Part of a small language model's weights.
Size: 13 layers, MLP 2560 quick GELU, vocabulary 8928, 65.8M parameters.
Architecture: RMSNorm before each block, rotary positions, no biases in attention or MLP, untied embeddings, normalized queries and keys.
Training: a variant of Muon for these matrices, 8729 steps.
Each number is 500 + 50 x the weight over its row's rms, rounded and kept within 0 to 999. Layers, rows and columns count from 0. Numbers have three digits each. The size before them is the row's rms in percent of the matrix's.

# layer 3 MLP up, 2560x640, rms 0.159, rows 503-523, columns 480-639
098:598539467525486471559486503614488443515504444512523508451411515584498530524414514532440513498498497534564580454521544474520508485582607551456516429550421475514387485465464508458471436504432509579526481486613483439458510519460456544621550502509502535619421497537568475445602469576521460472477479466500501418519592448429563427474493509571488572433583467479513522523510489540461539409411449486529517516458432509511416542475516527546517436509457412502453402529528478571488452505520436
102:525389412513454429577554504454514517488416570585514495439410556444594494560568514366468437509439528487501504486489526438483397401462539536527505404536429449524555476467491502555510495600562489476537517485520476447434524389552516504555375435493486475572462472586481563518429442431525598477542514449477529495448480487518545522558562464447545443538467374575430451462516506406543499532416499445557494442434611596524510503445517484452512480483536578445533424440441546503584484599548464
093:536471540569541451466527423468495465391521499453486504553412573511573520494524527502506551489454528439484461448475546358462515529485472531537527521489405484528404453490390540499419480580375474533492454536453453516532558464502451439393479496457450474534438394532523530488462466490578483503474334504490586454562476523522595542505442515404495475412436577476467407509512483485420525548522499434487459584563517458532525470489484504530455356450448602522457468445481587424548529522505453
107:621486457508508552588595523504505505558488546543500520468525506477566458461432519505514413525574433518543516419504390495430456544397549565526502537513529539471475527400495449519584531496427378540511506482505517496474479479564450433398580572501552464493450500532469488519474473579424388468442543534517467432487536451439465508418493535426469429552489478521481512556469437378532606575611490501505466572545537484401573428452473545515464538519462463508568435541505450479397526462477507
105:605447470464418474559436504433577468513528447561444495529508520474462544507592465423490491525489391434453466536522633548543461450443475520557445492435511458518471439562431486356516484495543498451424519471421585415519601481541504526446415514576475494513469470480533506492539522536468485529445522553512439530473498435453588515525502581492467551643512491460479537557531436455474398505495532560551544516543499492504502532410536455509440587374356517430470417507434477577488429389480522
101:492458491489425469521480493520520535448518583507509586451395560461647486516580515350470463541482443490527420502515458613508581464461564481608505566419395547555439482495483535488473534539422466603471411440448475427495448488468501508561446499534476447498522549580544569526466481498471491433501497458535519541469408487535529456591496491442504413505510394453470408514520522470528518472395609528413481501492558469406489426468506469522452563424462503552520509474549618475410500482527508
099:484539518466445498533514580494459503539466474488503601487457458500588493387509486465527532536446457499477407476406499486474473488535573486582578487583613390539518563530436440441514472420500460414498470417466448532455539535503516405557536439456433486616478576615520521552520545506584459411573493459586545565473456488508587532506541474422501513588586450401577445541502484458510519561532609617532485532607507454548491452517499477570461505463463389460452498463476523541501533488497499
101:492489477498466445497551485449525430549532466487452505554488562519509423521582465538491482590516556529518431410540407514525516531446552564395524500447471535542488437560535457574545478463446505520517568546474505469509480508580480473430552432519498524481482505555494544420503481508489406530427470621535514473453441543504444525453500476423511469465496605543427348405459467456466462444502515573459502447457481479458517488487489435448437505574490508618455537555536523505494470507427560
099:584474529547542461503544503460615501467494542523525472426549439507426535617484474521489534547453468484569549452463443437428477540580652480479512494377531475499608510520489479527470435525408531484507443600477505528540451453442511530510486504589490519498463476474514573436481485562439498474535548504465612549546588489479641558491512517483532472492458557461477485512488544474503535545463555551420556580482512512470448456530438559507565540474374473563543489538477578497533458515495550
091:476533573507498459565604530551547575493426467438538572529480413404466506428518545513547531471390369519499457498511592542456512518575478477471539541448474515439602530536494490492536516426419498470481609537499501546466474546524584463454545453480478632543502562522526486476441478565596463594517490550541420463518455513535540440465556478529511474444478447506464402537563495441582495506505563537547517507491535525425424569615578528397516539451505475535481491516502496517409481443558543
100:451526494498506500634468495490583486503473559553570521550509501445613523407427481511507488418443541543539557468487447455465488360560540482459501408582447534506512582518425435410514460423402510562554567402505490561500469476441496480496488480488442365405464422480533508395487475589505503520525476375517562460394479517540475544530595478397498496487451514415492474502508459486571555514523520470498492536411408485460525488467487509452492537583485512550413579481580560488538468546540489
101:475589485491439590448510529505461470473444529487486576500489526504566492536525551537506489552488448444522431527542458443492513547470480513415475428564502568455494551503436577490632528490447569430495478473567501443503524439476553593530541439411463575366539480548628482402495529527454509469500566519527549435451466566428505507533566551634456517515464536556458474491567508500484376458514478606510531484504477473479431422466418543435572442482451453575431465529454527454447503526566511
099:493501525512448438534604537549500410518607560494543572471454541499591607452416521466466550533452571538575568503494544584466504574439526396503453519454546539410478489510449402486478558488457525400558579454546600462510460490481377481507604405503498551526408415455530586573513430378424484608472505529475522438514483475426499589442492604465477498511443469522433492498481459458443524534513537499580608540483479480541522477521505527481489470534520419447509567506526566400381482533556523
099:575417421515559505473535481533492477473511567517491485465455385530503554528565478623439510504490603568466590559529493442444543484451390541531545627398498536427459537537440545592539456530524510520492439443483505509478509461540462536517507456424542486475535589531446544504544424511602549393533445471464503481566547522528479483564469596506495490500523508491496507447608479466478536556448524541545582425514481470517564404491477447484512515600475515565470467503562575552696474500425440
095:539513453521448412544443438420609450616605468471529471527436463465455400580504533493492472566427504543433421490499501510486459438518542558446563561482480577469581483561470510504540590561492464518519577517375562483462514444461419466443469490459450486426502480529474498425419490543529554539502491474542420479471503476557502498473491546507450453497517444446448430524537605459499487489522487563478503598515492475493609468556517503459477475473530543587476600511414478363550556520441521
096:618437499418605589550512470477473562517518417486500507508546463533423479498425496568531529459539497536637458465613559487532458552476460546494541463558514552482456499561507466548397518482348441536531421530470460440528483505462476402532497581490507511507471505546474554477481512565519525533498561611429494512438546475522527605513496493436531458530492520522492487477437501568467518468524460585478527549518574441427537561511494506539466460552496546579590427570473517509511459458389537
097:504476385500513489521486469509527452482562425520502500590461531495569507476503544540395463474425539504523445510495527446396537441533550372549431497470510513479528554534401508478451445478462400521527546508522499541527465553515464437490516486501558461512528475443479501491571527408568533460540551602561476440462509512563493578506473481477415550524523469482390469480484548534550461549555390454528569493460425543485552565476526516574609387458557496528499574547520432488414472485529453
098:423418527513491512412456513528487454453529491365684520526489480464555429589535440536547475570511437515520429515507472543534513430433527472379477509569449541543508500444503531507562452605506562503534404512530509488575487464425517544505452541430471518581456608520561507440526560466417464431476454611449459482480528546488484471485495450568481519449490545510511472598474514509479573514463487463501573471525523483464493548493502520585520553461566491444484462566547505560521557510485456
094:555485513494468438439531553644519529483469506539499471433488434546482560458512474509563450476414511483563454440431509557516522448468499541530528467450425490590382518448455539534416519492550472472498531526459517535493565471453501514438569446519449565533471567434525552581533422446541511477508414559494527546477478539486497437449510435518484447420484512528544523429505519496544421523474521626549451466449537521664497544409451515616495422455472489470481331550492548538491440463528496
102:620533506512516521449475508552453511539503505539438502519534521556473562489435475502493390588480470464501571485568537465513481547520576575562377525415589528489665401398640590512605531498523486455539466476504473551447464457503533489445493617516427541490549565513413525525519492502468466423488523393436554529498457437475477438513471505472451548519416424385494460472512536472508521511526506515554521544516520496563552583490500478460533478532502580473592534544531554429535415484407461
103:538597427576532490544496491552497557509468542545504437352490510431457561570466508494461422550533485536515407524490552521510437560544528534569475504581487470496473500514550422608592449482503511545468516489498531456447480521501489595531470452623456428525460546531492439507459531538406489575560454504418516545462390445494508575524533582501552542497470522621401478546568444503483589576489517533417493520625592445533426543473539454544502475425656541530419546524479462546556500435563508
# layer 3 MLP down (transposed), 2560x640, rms 0.0406, rows 503-522, columns 480-639
102:565546483600490579562497539436409530503525509472491494500524485537486416446488497492488439507377594480461493479518463493511582475498526577492528453461570494507518533516511528499515519585537485456497438469441519494528445464394458479398501430558517548473471552507507501505464442502462470541464472322467414451459491545505447440513459473507514482592495457476534557486497432514513493517451435488499532538616424499505418385512529448504510442473578505590487576398470509495494551538583522
102:461439484536451564492567496560547423454489459606505502465473566522550484473534516467466597517466517429504562488519464460543456493549473583433502469450478518497549491592501420542523418445571543493577431496491450554405517439552553494488398461457453467517555492594505435539575494452509531498434438495459487432500554491535530449506620460532484459400579300506459449598519459420506498489403522442573360453494532469593493462436411418526539571543469506492448516479515402522570537524550395
095:492457516500518502470458488503536468503463563575514504534541424447419401410428450458504569486472421465492459530550459410528544419522444433407447453512436545432505560460515517387423524433479507504458522530450462537492512542476537546533567541555601497505485478536578546510398399429417491447484448497498581542563462534423545544513444487512555432490560527511458448468482489426471459585492394439490506480524487557462450524530581532461421427513390469542531482574482547461497514522536532
110:469473517536554555484472498455489548519517518468461486474414420469455536552538639544521435479457555397330526509450463421593432557397464517613495523520498431461457413534522509443546508519510486485456551590519514506506502571442552493423567470475507543504511442469520462448530451498467516415464462550557523440535357467614508478513561470501573614535441603551453494517480537477547470482459548505534511500584473534611500476483442509499462454488498525475481456567546534573491437408520518
101:498493552509464437526459619464482564613519505482422577475504480609556483555502484528562532506465437454465567521441535471511459500521497435551560499534546466500568430369424596522476500486489485482539455475424516495568483650512412476471464481467431533441485555462473485607607531528484461484392536492505537528496506549516482538505499463529452584454607547415499483549552514633504530481437543478522502532448515608490492596484496426501532495532504542476472446429536472519529533543525549
105:515502482515389517435532464512593403476561461540496541400561486488629447573445537454509448523451687459467530526527503504441515442506489503516551550435485509496467460377502488437503482451482469532587512556537558558565442544477443529513547489458475435569531536480488552445542456529561504459517486445558472563492455510500450454626504525478517500451416579464465486549529457456431564468470543494529467491490561473516454483519578557414500456484625522564447429478610594524428435552513443
102:433486540500539412500450584585460518484435477484407453479422484458539540475543444578505490523483516472559377547498419416520571503535560429529524468591523436567480556367499552470520541455454465436564583504529563624506460465434496438476505527534447491494465553478531545594568389505564435519520469485502530488490493555429406626606596415542482538471529489470437381532356427467574525453633592505590563402553492440511486437568573478551470510452480513474546562432552521505472478614440436
100:495524525449416552551521595530591468512454505555582444558375570473511410449470478512467616502519505466561482500477486373489497478570523470486501535445545534462535510396531480420423384592508402527468542400426593499499554501511470447500491417449514392527464549608512494490472509510575578422524477558529507535496443547519511520539596603508514477479459545461468503513518493521467421478560519499527443496447471399504481554464515530498508507469566611468482488517397504476494460528497475
094:526512510570489478476498462506615507380515504525541518558543475533521551390522431502596535507504455526492533498455566421484487473522435573517472540547468472591426592509592508430509483463494456544535468470532469586428482451435506472489497390538540463553388459521541485483510541481458552467564504583513529470533572438538452556531446494454487549406538400478522443493462495409569494539459483377489531537440551523526461498489512574520491484525569612520413469542529639490516475561489485
095:473427498445557445478538470536502430434445535472541535502523387516532559598465418517470478493474425566537585535551593559493554519470533510424386434489603449453484437476479504420524539470413562530583542548425491442457502572529510541532486562469503488409572518481568514471501430519474512494517423574493484490444570532521466492482523446567589446457486507502466509527485566472518567555379450527581503535434499510362482472495526529401507488532412542466529478500514518428508457566483610
098:480507501489513482518436451524470505504499480495411588511558482511471551443393482462595409484498437512529595527515434551502426502489609445539498484509508480535521516541507523504549502413463481510506431493440575490481533425425588513494560437465571466531545490497580507534532411489470450503531388564495505465510458479511365445539444528406445553433468532490440459563410453525619559427428499441451479489527559413439498453503470546497523579453522481490473568534607599582546491531536548
099:471445579586440599518455527457451541486540560519576515483495495542567419480446507526550523559492466431523421437500527502475487498560526494455467537533530558500446375447524524485443491573525550485432480479569480514524552437513512518575660503511506493467512491558549534504523541475552553552448527524416557498454536423506572532478561488603560490567454575471469447486495537458537532492594553533477408548489528491556430465382549563470504416560482389565519458421414506478550490567589433
102:480449465506440477547519463441505459477519446537507530603459464466535588467503425515511556489547601432436535527446490499568553525413560441537509461526443485556570520456484502451527523418493498432496563510508500451552481563495480549473544455486451451457532534406430530565576409434484458526561489555535576518524527556424448556459432496500469536430511498442514483481516446471494511474593496563572454543523549552468393572451567463518444515501612493549523445487584593518452455509519485
097:480495550576489531532419483525471560441610534486468533521487454447448471511476435457562522449447505480440518490509623521486575447468503467498499502539498456353459528477543462597488589522501479436492505475453552575517440479440554531529465572473458471556542510518470513514538446520414491519425513568542496528531432497422392505557516506473429414465483564448431469475497403485509559510489566573511411512584517475391401482545550471485531489461558468468495433501469562523524480480532433
097:450498388494508536479455558514560409584470510606540505537460428481407517461514413470543387498502472488496574513531406389542483476534488497486487584608455490571548437477448442488447486549534596543555451577522580574608526554480446531580577524498533510407500658456453496539447581532417580423456448486476421437548450537504498509484509453542452409468487541478502551505480497544504575537510482498484448527411449516612596556577533534592487573467434566626532513489483540466463551411600473
101:474436590514541445483503502547523450454439494475444527432472439518476539566450463463478494460548482538512376515503532491545543482437447503562594532466525460582468480464550429543430383517472373535508420494614545478508586355465467470456527521477421511484428478489492448484506535512512564444487545624423495539573535484482529496479506439469547467586453461497526513503460479472538418420448475500430466541570448513444532504513596463448567545533515441429466424491593592410519466468566454
099:556474475468555474444586506482552443444518467575458450530451566471565439557510507537531503539506539479482441471557539486427517455473576567566391595391482457456486385497591447483438467523489511583447560523560493566470509568465423417428540519463478489505496484546479478469576531529421530540472425460516460410429511484547515597516518556573503521475493477442499408505464578584497542509573587501582558527490504552433461498494428444465586497503545562505483400451509516537421486531557493
104:460430421517486573462441567460485464455453482430519567491539517565440513564650520523568541514588509518518473598480507583471542475456477512553536444617514495413522578504591617563546560442486441444459467465448518453507416451473424562495402540442521473502491553419532472500561568484576338455468436537484468564497621542566383525428564516516502449489463472413419499568544485437494461510493512575492589524477533589479515613528508610528447403515548493552509466566460529537527444559399473
089:545453524590476458535436492523573505575397505566499550440545523510521515489437483351524518500423520455477579510526526518541529509417574604451514606538433432445464501537474508497627584439509484471510464387419575534505423492451526484506569465557517448560544402506597498570500470549500561528484477535489420450531426449479496479495499445518526579577502551485539497488599495517530581483489485599533472522451531490547591470471479461501370527388520592490571468456463499484475479609594487
101:423470502502599481516404548508531458484543475401431518550529462512512573413437501475487513529505544578479566522533520518524492438512561592600530548511577490483513440383473524515588517493603522544617532503507504550532505537428501494515565508547454503509454567434534553504487516505489514559487553558467445537526536532452467520495485539554541512514554496435564466483613506470497455483506576453501413470503554513548452471579464514495600511464514570552463564554498446479510551547488485